python train.py --num_hidden_layers=13 --hidden_size=128 --num_attention_heads=2 --num_key_value_heads=2 --head_dim=64 --intermediate_size=512 --vocab_size=6739 --hidden_act="gelu" --norm="layernorm" --norm_place="pre" --norm_eps=1e-06 --positions="rope" --rope_theta=10000.0 --rope_fraction=0.25 --qk_norm=false --attn_scale=0.125 --bias="qkv" --tie_word_embeddings=false --parallel_block=true --init="normal" --init_std_qkv=0.0396 --init_std_o=0.00776 --init_std_up=0.0396 --init_std_down=0.00388 --init_out_by_depth=true --optimizer="soap_variant" --learning_rate=0.00811 --lr_mult_up=0.647 --beta1=0.95 --beta2=0.95 --lr_head=0.00852 --max_grad_norm=2.0 --warmup_steps=200 --schedule="wsd" --decay_fraction=0.875 --decay_shape="sqrt" --final_lr_fraction=0.05 --batch_tokens=32768 --max_seq_len=256 --doc_mask=true --train_tokens=114700000 --max_steps=3501 --dataset="wikipedia_en"
Each number is 50 + 15 x the weight over its row's rms, rounded and kept within 0 to 99. Layers, rows and columns count from 0. The size before them is the row's rms in percent of the matrix's.

# up: layer 5 MLP up, 512x128, rms 0.143, rows 230-254, columns 64-127
# down: layer 5 MLP down (transposed), 512x128, rms 0.209, rows 230-253, columns 64-127
up230 101:50 62 34 52 79 41 52 57 29 35 49 35 64 70 38 71 61 57 17 60 40 35 38 52 56 39 33 40 32 71 53 47 25 55 65 77 45 28 54 48 63 24 36 29 26 30 50 59 69 47 25 56 40 69 67 44 50 54 84 60 61 89 69 57
down230 090:41 69 74 33 07 40 66 41 70 35 48 62 20 72 16 49 48 41 48 53 57 25 57 42 57 61 69 58 61 52 53 47 30 48 39 31 26 39 57 56 14 50 33 72 51 47 52 51 55 79 51 39 74 26 40 44 75 66 41 46 68 63 35 50
up231 102:48 43 23 42 57 33 66 28 34 19 55 56 51 40 47 30 65 21 63 65 49 34 23 42 64 59 67 47 54 78 41 43 40 61 32 45 85 45 23 35 69 45 51 53 14 55 45 50 43 69 58 42 54 47 49 51 47 72 62 54 42 55 03 33
down231 100:87 70 52 40 42 55 16 25 61 57 23 61 52 68 36 78 44 66 33 37 56 65 61 34 39 00 38 40 26 43 53 52 81 48 45 40 27 66 76 41 43 51 64 49 57 67 65 58 38 47 56 76 59 38 62 68 43 44 46 55 54 49 47 75
up232 104:45 26 53 64 66 36 58 51 35 50 47 78 42 31 40 67 91 84 49 71 82 43 41 65 65 62 42 48 37 71 61 43 45 54 44 29 36 61 55 52 58 51 55 49 45 38 63 65 58 39 44 65 35 49 56 64 47 74 50 54 67 53 31 42
down232 105:56 63 76 53 65 73 33 71 72 44 56 44 31 48 62 48 31 50 34 36 25 46 62 73 40 61 33 31 55 73 49 46 64 52 53 56 23 41 38 29 47 68 68 49 47 18 49 73 51 46 50 33 53 50 78 57 63 55 31 35 47 45 23 73
up233 117:54 51 72 44 67 43 53 38 60 65 50 49 31 52 61 32 64 41 56 52 50 77 75 53 56 48 11 70 49 48 55 52 39 44 60 39 33 32 38 60 57 45 41 41 60 38 65 46 33 36 54 46 53 19 52 17 34 47 19 39 52 20 67 78
down233 117:76 39 70 79 48 23 69 25 32 45 61 50 26 61 37 42 47 56 30 52 42 65 70 32 43 35 37 39 48 15 79 29 36 57 28 31 43 62 40 38 60 58 62 40 70 55 50 34 43 69 14 66 70 42 48 54 56 68 46 45 68 53 79 55
up234 096:64 61 63 76 44 51 46 67 31 54 44 43 58 58 27 70 56 50 74 58 42 54 74 20 61 38 63 59 57 30 47 31 61 55 62 47 40 46 26 70 59 54 65 24 42 40 45 43 50 52 46 52 50 45 50 56 32 39 49 30 50 45 76 77
down234 098:27 31 41 62 60 37 45 40 47 39 45 84 32 36 80 77 63 29 61 47 35 35 24 63 52 59 53 62 76 07 39 67 55 77 48 42 65 65 41 47 50 29 30 40 39 54 48 31 48 46 51 50 67 49 52 50 48 47 41 53 43 78 43 56
up235 102:41 55 50 72 49 63 50 48 47 45 48 66 48 33 53 41 52 77 55 52 58 41 51 79 53 51 45 61 72 52 45 61 45 79 38 54 29 50 37 41 37 50 66 55 30 34 53 59 37 30 72 59 16 59 47 39 54 07 55 60 49 80 72 40
down235 098:66 49 25 70 62 49 43 47 52 64 55 52 61 59 54 54 60 57 64 68 56 37 40 38 46 48 79 54 22 72 35 58 73 59 71 78 26 14 56 63 12 74 63 46 32 60 26 43 53 28 60 52 46 44 47 59 42 63 58 51 39 60 55 42
up236 106:42 64 50 62 54 54 41 16 35 45 67 40 60 50 51 52 52 39 70 57 38 56 70 15 74 33 70 42 59 89 85 45 35 42 39 57 67 43 39 23 53 59 48 43 48 73 54 41 40 37 60 36 42 58 55 84 63 28 34 65 41 50 79 66
down236 098:49 47 61 44 64 47 39 86 65 42 29 42 57 37 70 31 31 45 53 36 79 75 46 54 28 75 42 72 32 37 53 43 38 60 76 67 41 57 46 59 55 19 56 53 60 36 27 56 52 70 41 51 40 57 42 41 64 23 29 62 81 65 30 40
up237 108:44 66 61 70 44 33 60 67 41 41 39 53 56 26 61 30 66 27 73 49 55 43 47 51 58 72 71 68 74 46 42 60 37 54 29 53 58 67 64 51 53 23 38 52 61 71 48 51 64 64 49 59 61 50 49 57 34 84 54 21 49 70 39 43
down237 112:52 43 35 73 27 46 55 37 63 51 63 54 39 53 57 66 56 47 21 47 43 44 73 43 41 47 60 67 32 26 37 48 75 42 43 74 31 16 84 41 29 54 60 12 63 50 55 45 34 56 72 35 75 43 64 64 52 46 35 50 66 46 49 26
up238 111:41 53 45 54 98 85 61 60 38 55 87 53 32 43 52 64 71 72 50 50 60 75 52 72 85 53 47 27 49 55 79 56 55 13 41 44 46 43 40 45 76 50 37 37 45 32 40 33 55 63 39 65 33 44 28 45 35 77 44 47 45 41 52 13
down238 110:54 36 48 63 82 62 56 43 55 72 56 38 94 54 42 38 51 75 44 45 78 19 44 76 67 58 54 65 73 24 50 62 53 31 71 40 80 46 36 21 44 45 18 56 64 38 49 79 53 46 31 53 59 57 60 61 45 18 54 59 25 56 46 47
up239 101:54 22 67 34 66 31 61 43 80 29 33 60 68 60 41 52 42 61 83 54 50 54 76 42 64 25 32 35 40 16 36 39 39 91 62 50 45 21 54 61 56 27 48 53 69 48 47 36 46 54 41 57 73 28 08 41 49 32 53 46 45 41 54 54
down239 100:58 32 26 49 51 50 60 67 22 29 29 56 51 24 45 72 39 34 73 37 61 39 52 35 30 35 70 52 37 51 47 35 57 55 35 61 34 65 66 53 37 63 58 46 58 56 42 41 37 30 30 80 48 26 48 51 28 48 41 45 63 96 66 62
up240 108:62 53 23 71 26 72 58 33 33 38 81 64 34 57 54 20 65 43 48 49 70 60 51 35 52 64 44 55 56 33 58 35 42 25 26 46 71 69 41 40 59 41 48 42 57 69 64 39 51 48 56 53 55 70 54 44 56 33 65 59 17 56 37 51
down240 103:35 45 64 44 77 33 59 70 66 38 07 44 61 48 73 75 38 59 55 41 42 52 48 54 53 37 38 43 54 52 65 62 37 52 70 55 31 27 27 44 50 50 47 62 17 39 41 56 43 73 43 43 66 22 71 32 34 56 73 56 58 43 70 69
up241 099:52 55 48 77 47 46 45 49 52 62 37 61 23 80 60 39 46 44 12 39 59 63 83 48 69 52 68 62 56 65 48 61 52 39 34 28 40 49 53 51 22 65 29 61 66 47 58 56 09 55 50 58 39 40 50 42 42 28 13 43 50 57 46 61
down241 094:24 41 70 44 66 61 64 53 74 31 73 32 69 34 44 70 42 56 68 36 42 44 33 48 20 52 26 41 62 30 67 52 28 67 51 57 41 67 59 63 51 48 46 41 54 45 52 47 53 52 34 41 61 46 52 73 45 26 63 58 28 57 54 41
up242 087:48 52 50 92 32 43 42 33 50 46 36 39 35 42 62 32 42 29 71 43 53 54 66 57 35 42 65 55 58 27 26 58 40 27 60 46 40 36 48 39 46 70 33 18 59 39 41 66 58 63 64 48 59 47 35 39 43 64 66 81 57 50 55 54
down242 085:54 48 51 42 59 63 29 51 37 75 37 67 15 44 13 35 58 52 35 62 58 42 43 45 66 49 70 42 48 58 45 52 45 56 46 24 45 48 37 81 66 34 81 50 72 65 63 42 29 70 61 76 46 48 34 53 52 54 45 48 56 67 42 61
up243 107:24 54 61 32 50 56 35 56 41 65 47 54 47 58 27 57 21 39 66 49 58 39 39 58 52 33 56 66 72 46 54 57 60 33 45 58 47 56 47 43 17 15 19 60 39 78 49 50 54 52 21 55 36 52 79 29 21 47 34 57 26 42 63 45
down243 108:42 42 38 76 47 17 58 68 33 54 47 82 45 51 50 46 38 44 48 51 53 64 58 60 46 46 36 37 64 60 36 40 49 79 46 49 42 86 46 61 52 75 49 54 46 66 63 51 51 43 62 39 42 74 22 51 50 70 44 65 71 38 64 39
up244 097:39 42 42 40 59 50 54 80 47 46 43 58 62 49 11 37 62 53 48 35 56 58 33 30 77 48 41 52 64 68 22 54 65 44 37 33 55 57 38 53 27 37 01 62 81 31 71 51 45 53 56 85 89 68 71 31 38 57 50 68 52 85 34 25
down244 100:58 39 31 46 46 34 21 46 38 46 57 34 24 52 51 55 55 46 24 66 51 61 36 47 33 73 56 55 50 38 73 42 62 53 74 25 41 61 16 49 73 33 57 42 64 71 57 39 58 23 64 39 49 11 44 35 43 24 27 74 66 57 46 54
up245 096:58 59 46 65 58 42 65 66 33 58 58 67 95 67 56 26 84 77 39 70 38 29 34 63 66 64 35 42 38 32 67 28 63 37 51 71 59 44 35 70 44 78 59 29 42 40 39 65 44 64 37 42 56 37 69 44 57 48 57 73 45 57 26 49
down245 102:54 73 76 44 30 38 52 37 56 42 42 38 52 99 29 71 41 34 56 38 15 54 63 67 57 43 38 60 57 60 72 67 64 50 59 25 32 60 50 41 38 47 50 58 20 52 46 61 50 61 59 65 30 45 67 46 36 26 37 48 85 49 20 56
up246 109:63 80 55 55 64 43 49 34 57 63 56 31 56 62 38 50 72 59 23 43 56 42 69 57 77 48 56 32 56 40 66 51 32 36 37 54 51 54 47 72 52 64 60 30 26 49 60 53 76 23 37 36 19 38 51 58 75 35 47 53 75 30 57 37
down246 112:37 40 38 18 65 18 41 23 48 47 45 44 61 51 63 31 47 66 64 56 09 45 19 74 54 45 28 44 52 57 42 30 43 34 46 58 60 37 73 69 41 46 52 76 37 41 54 59 39 62 31 56 58 43 58 65 59 33 34 66 49 45 57 45
up247 086:54 42 36 27 75 69 59 54 33 67 50 61 33 53 58 67 46 40 35 19 61 48 54 67 45 30 65 36 29 62 54 81 51 80 42 47 56 24 54 60 59 60 45 37 44 36 49 75 33 58 32 50 41 50 62 36 32 37 47 73 46 57 47 47
down247 089:42 51 55 77 36 37 57 41 43 50 39 36 29 51 38 39 51 70 90 72 39 61 39 15 52 67 19 46 53 68 32 24 59 13 78 52 28 63 33 49 54 61 63 56 37 62 47 44 53 41 41 63 73 41 52 40 80 59 50 46 55 23 54 49
up248 109:33 53 29 55 57 23 70 46 47 40 33 59 54 52 54 39 71 53 50 55 61 44 67 66 40 51 47 27 41 50 50 61 71 47 50 41 74 40 39 52 65 47 56 63 28 47 49 24 72 41 50 59 42 39 39 70 64 39 56 67 61 71 46 61
down248 108:31 78 54 28 72 66 62 70 64 39 35 45 71 64 52 51 04 34 59 54 41 35 46 17 51 50 50 45 69 44 51 54 40 54 51 53 42 66 51 35 38 61 21 26 51 57 47 53 53 45 56 54 35 62 55 54 71 62 45 45 35 47 31 43
up249 090:62 52 71 64 38 29 60 58 35 65 41 55 39 85 46 40 42 34 37 43 50 39 47 78 48 66 10 67 33 83 25 64 57 52 41 65 22 34 41 51 55 59 61 41 30 48 68 21 76 27 50 46 54 61 72 60 60 37 71 34 28 55 51 61
down249 094:55 34 17 34 67 59 75 01 25 59 55 33 58 21 39 48 66 63 80 48 75 46 63 16 58 35 55 48 45 18 65 36 43 67 42 49 54 42 53 45 39 41 65 35 47 61 43 60 45 55 46 60 33 51 50 54 35 62 37 47 56 66 12 32
up250 103:51 38 52 69 60 41 69 49 39 66 38 61 60 59 46 50 44 36 09 73 55 50 58 50 43 41 52 49 43 29 56 44 46 70 17 68 65 69 34 36 43 39 57 51 65 66 41 59 27 41 48 53 58 61 40 57 40 44 51 26 68 56 44 30
down250 096:52 62 43 31 30 73 67 35 47 45 52 46 39 61 32 75 60 43 89 37 47 49 53 65 47 15 38 37 67 60 61 51 71 29 50 56 33 50 28 69 44 46 41 61 43 51 60 31 55 41 58 38 56 36 56 35 80 38 62 67 26 38 69 61
up251 106:59 37 61 45 35 64 29 77 42 52 46 38 28 46 40 51 39 84 52 36 57 57 27 65 64 40 63 64 65 66 42 61 05 28 54 52 16 39 73 40 45 45 45 71 64 37 36 51 71 52 60 55 52 86 44 50 61 35 60 70 31 56 79 59
down251 106:45 75 69 37 75 32 57 37 43 45 42 49 42 17 51 46 38 32 70 61 46 62 63 21 41 42 24 76 55 76 26 75 53 62 44 34 32 56 29 40 63 45 56 64 77 60 47 68 46 63 65 48 48 67 60 52 77 43 53 50 61 53 56 44
up252 103:33 51 64 54 52 51 51 52 50 54 23 42 05 33 60 57 60 64 55 40 33 48 50 63 34 48 43 60 36 48 79 50 42 20 54 46 48 59 76 75 70 26 47 53 36 39 76 60 28 60 62 22 35 67 51 60 59 28 51 53 48 29 50 52
down252 105:37 52 61 55 54 35 62 18 25 49 90 47 40 57 69 39 71 42 57 31 43 61 56 62 54 56 77 33 55 79 58 20 58 56 47 50 71 53 33 60 53 57 68 26 73 84 37 37 69 48 26 62 74 57 49 73 31 66 41 46 46 53 53 17
up253 114:44 63 72 55 24 62 64 76 76 57 53 36 43 56 30 41 31 48 27 20 54 50 27 61 55 73 32 58 81 37 63 20 26 63 57 45 38 48 62 46 57 53 62 48 35 49 47 15 71 57 40 52 56 50 59 63 64 16 38 46 64 51 46 31
down253 114:29 75 68 50 56 52 37 22 60 61 45 56 39 32 23 50 66 65 67 65 51 61 25 56 57 27 72 61 30 73 48 51 29 41 49 49 73 45 83 60 56 61 73 47 21 26 42 40 68 52 51 52 55 60 33 45 50 71 39 69 50 46 14 68
up254 094:41 44 48 47 60 58 40 51 53 60 76 42 61 58 64 58 40 47 50 27 36 44 50 55 38 37 27 48 48 64 30 69 44 56 28 43 30 60 14 35 52 31 48 55 77 55 51 29 45 42 54 76 60 29 61 33 50 28 21 53 41 80 48 79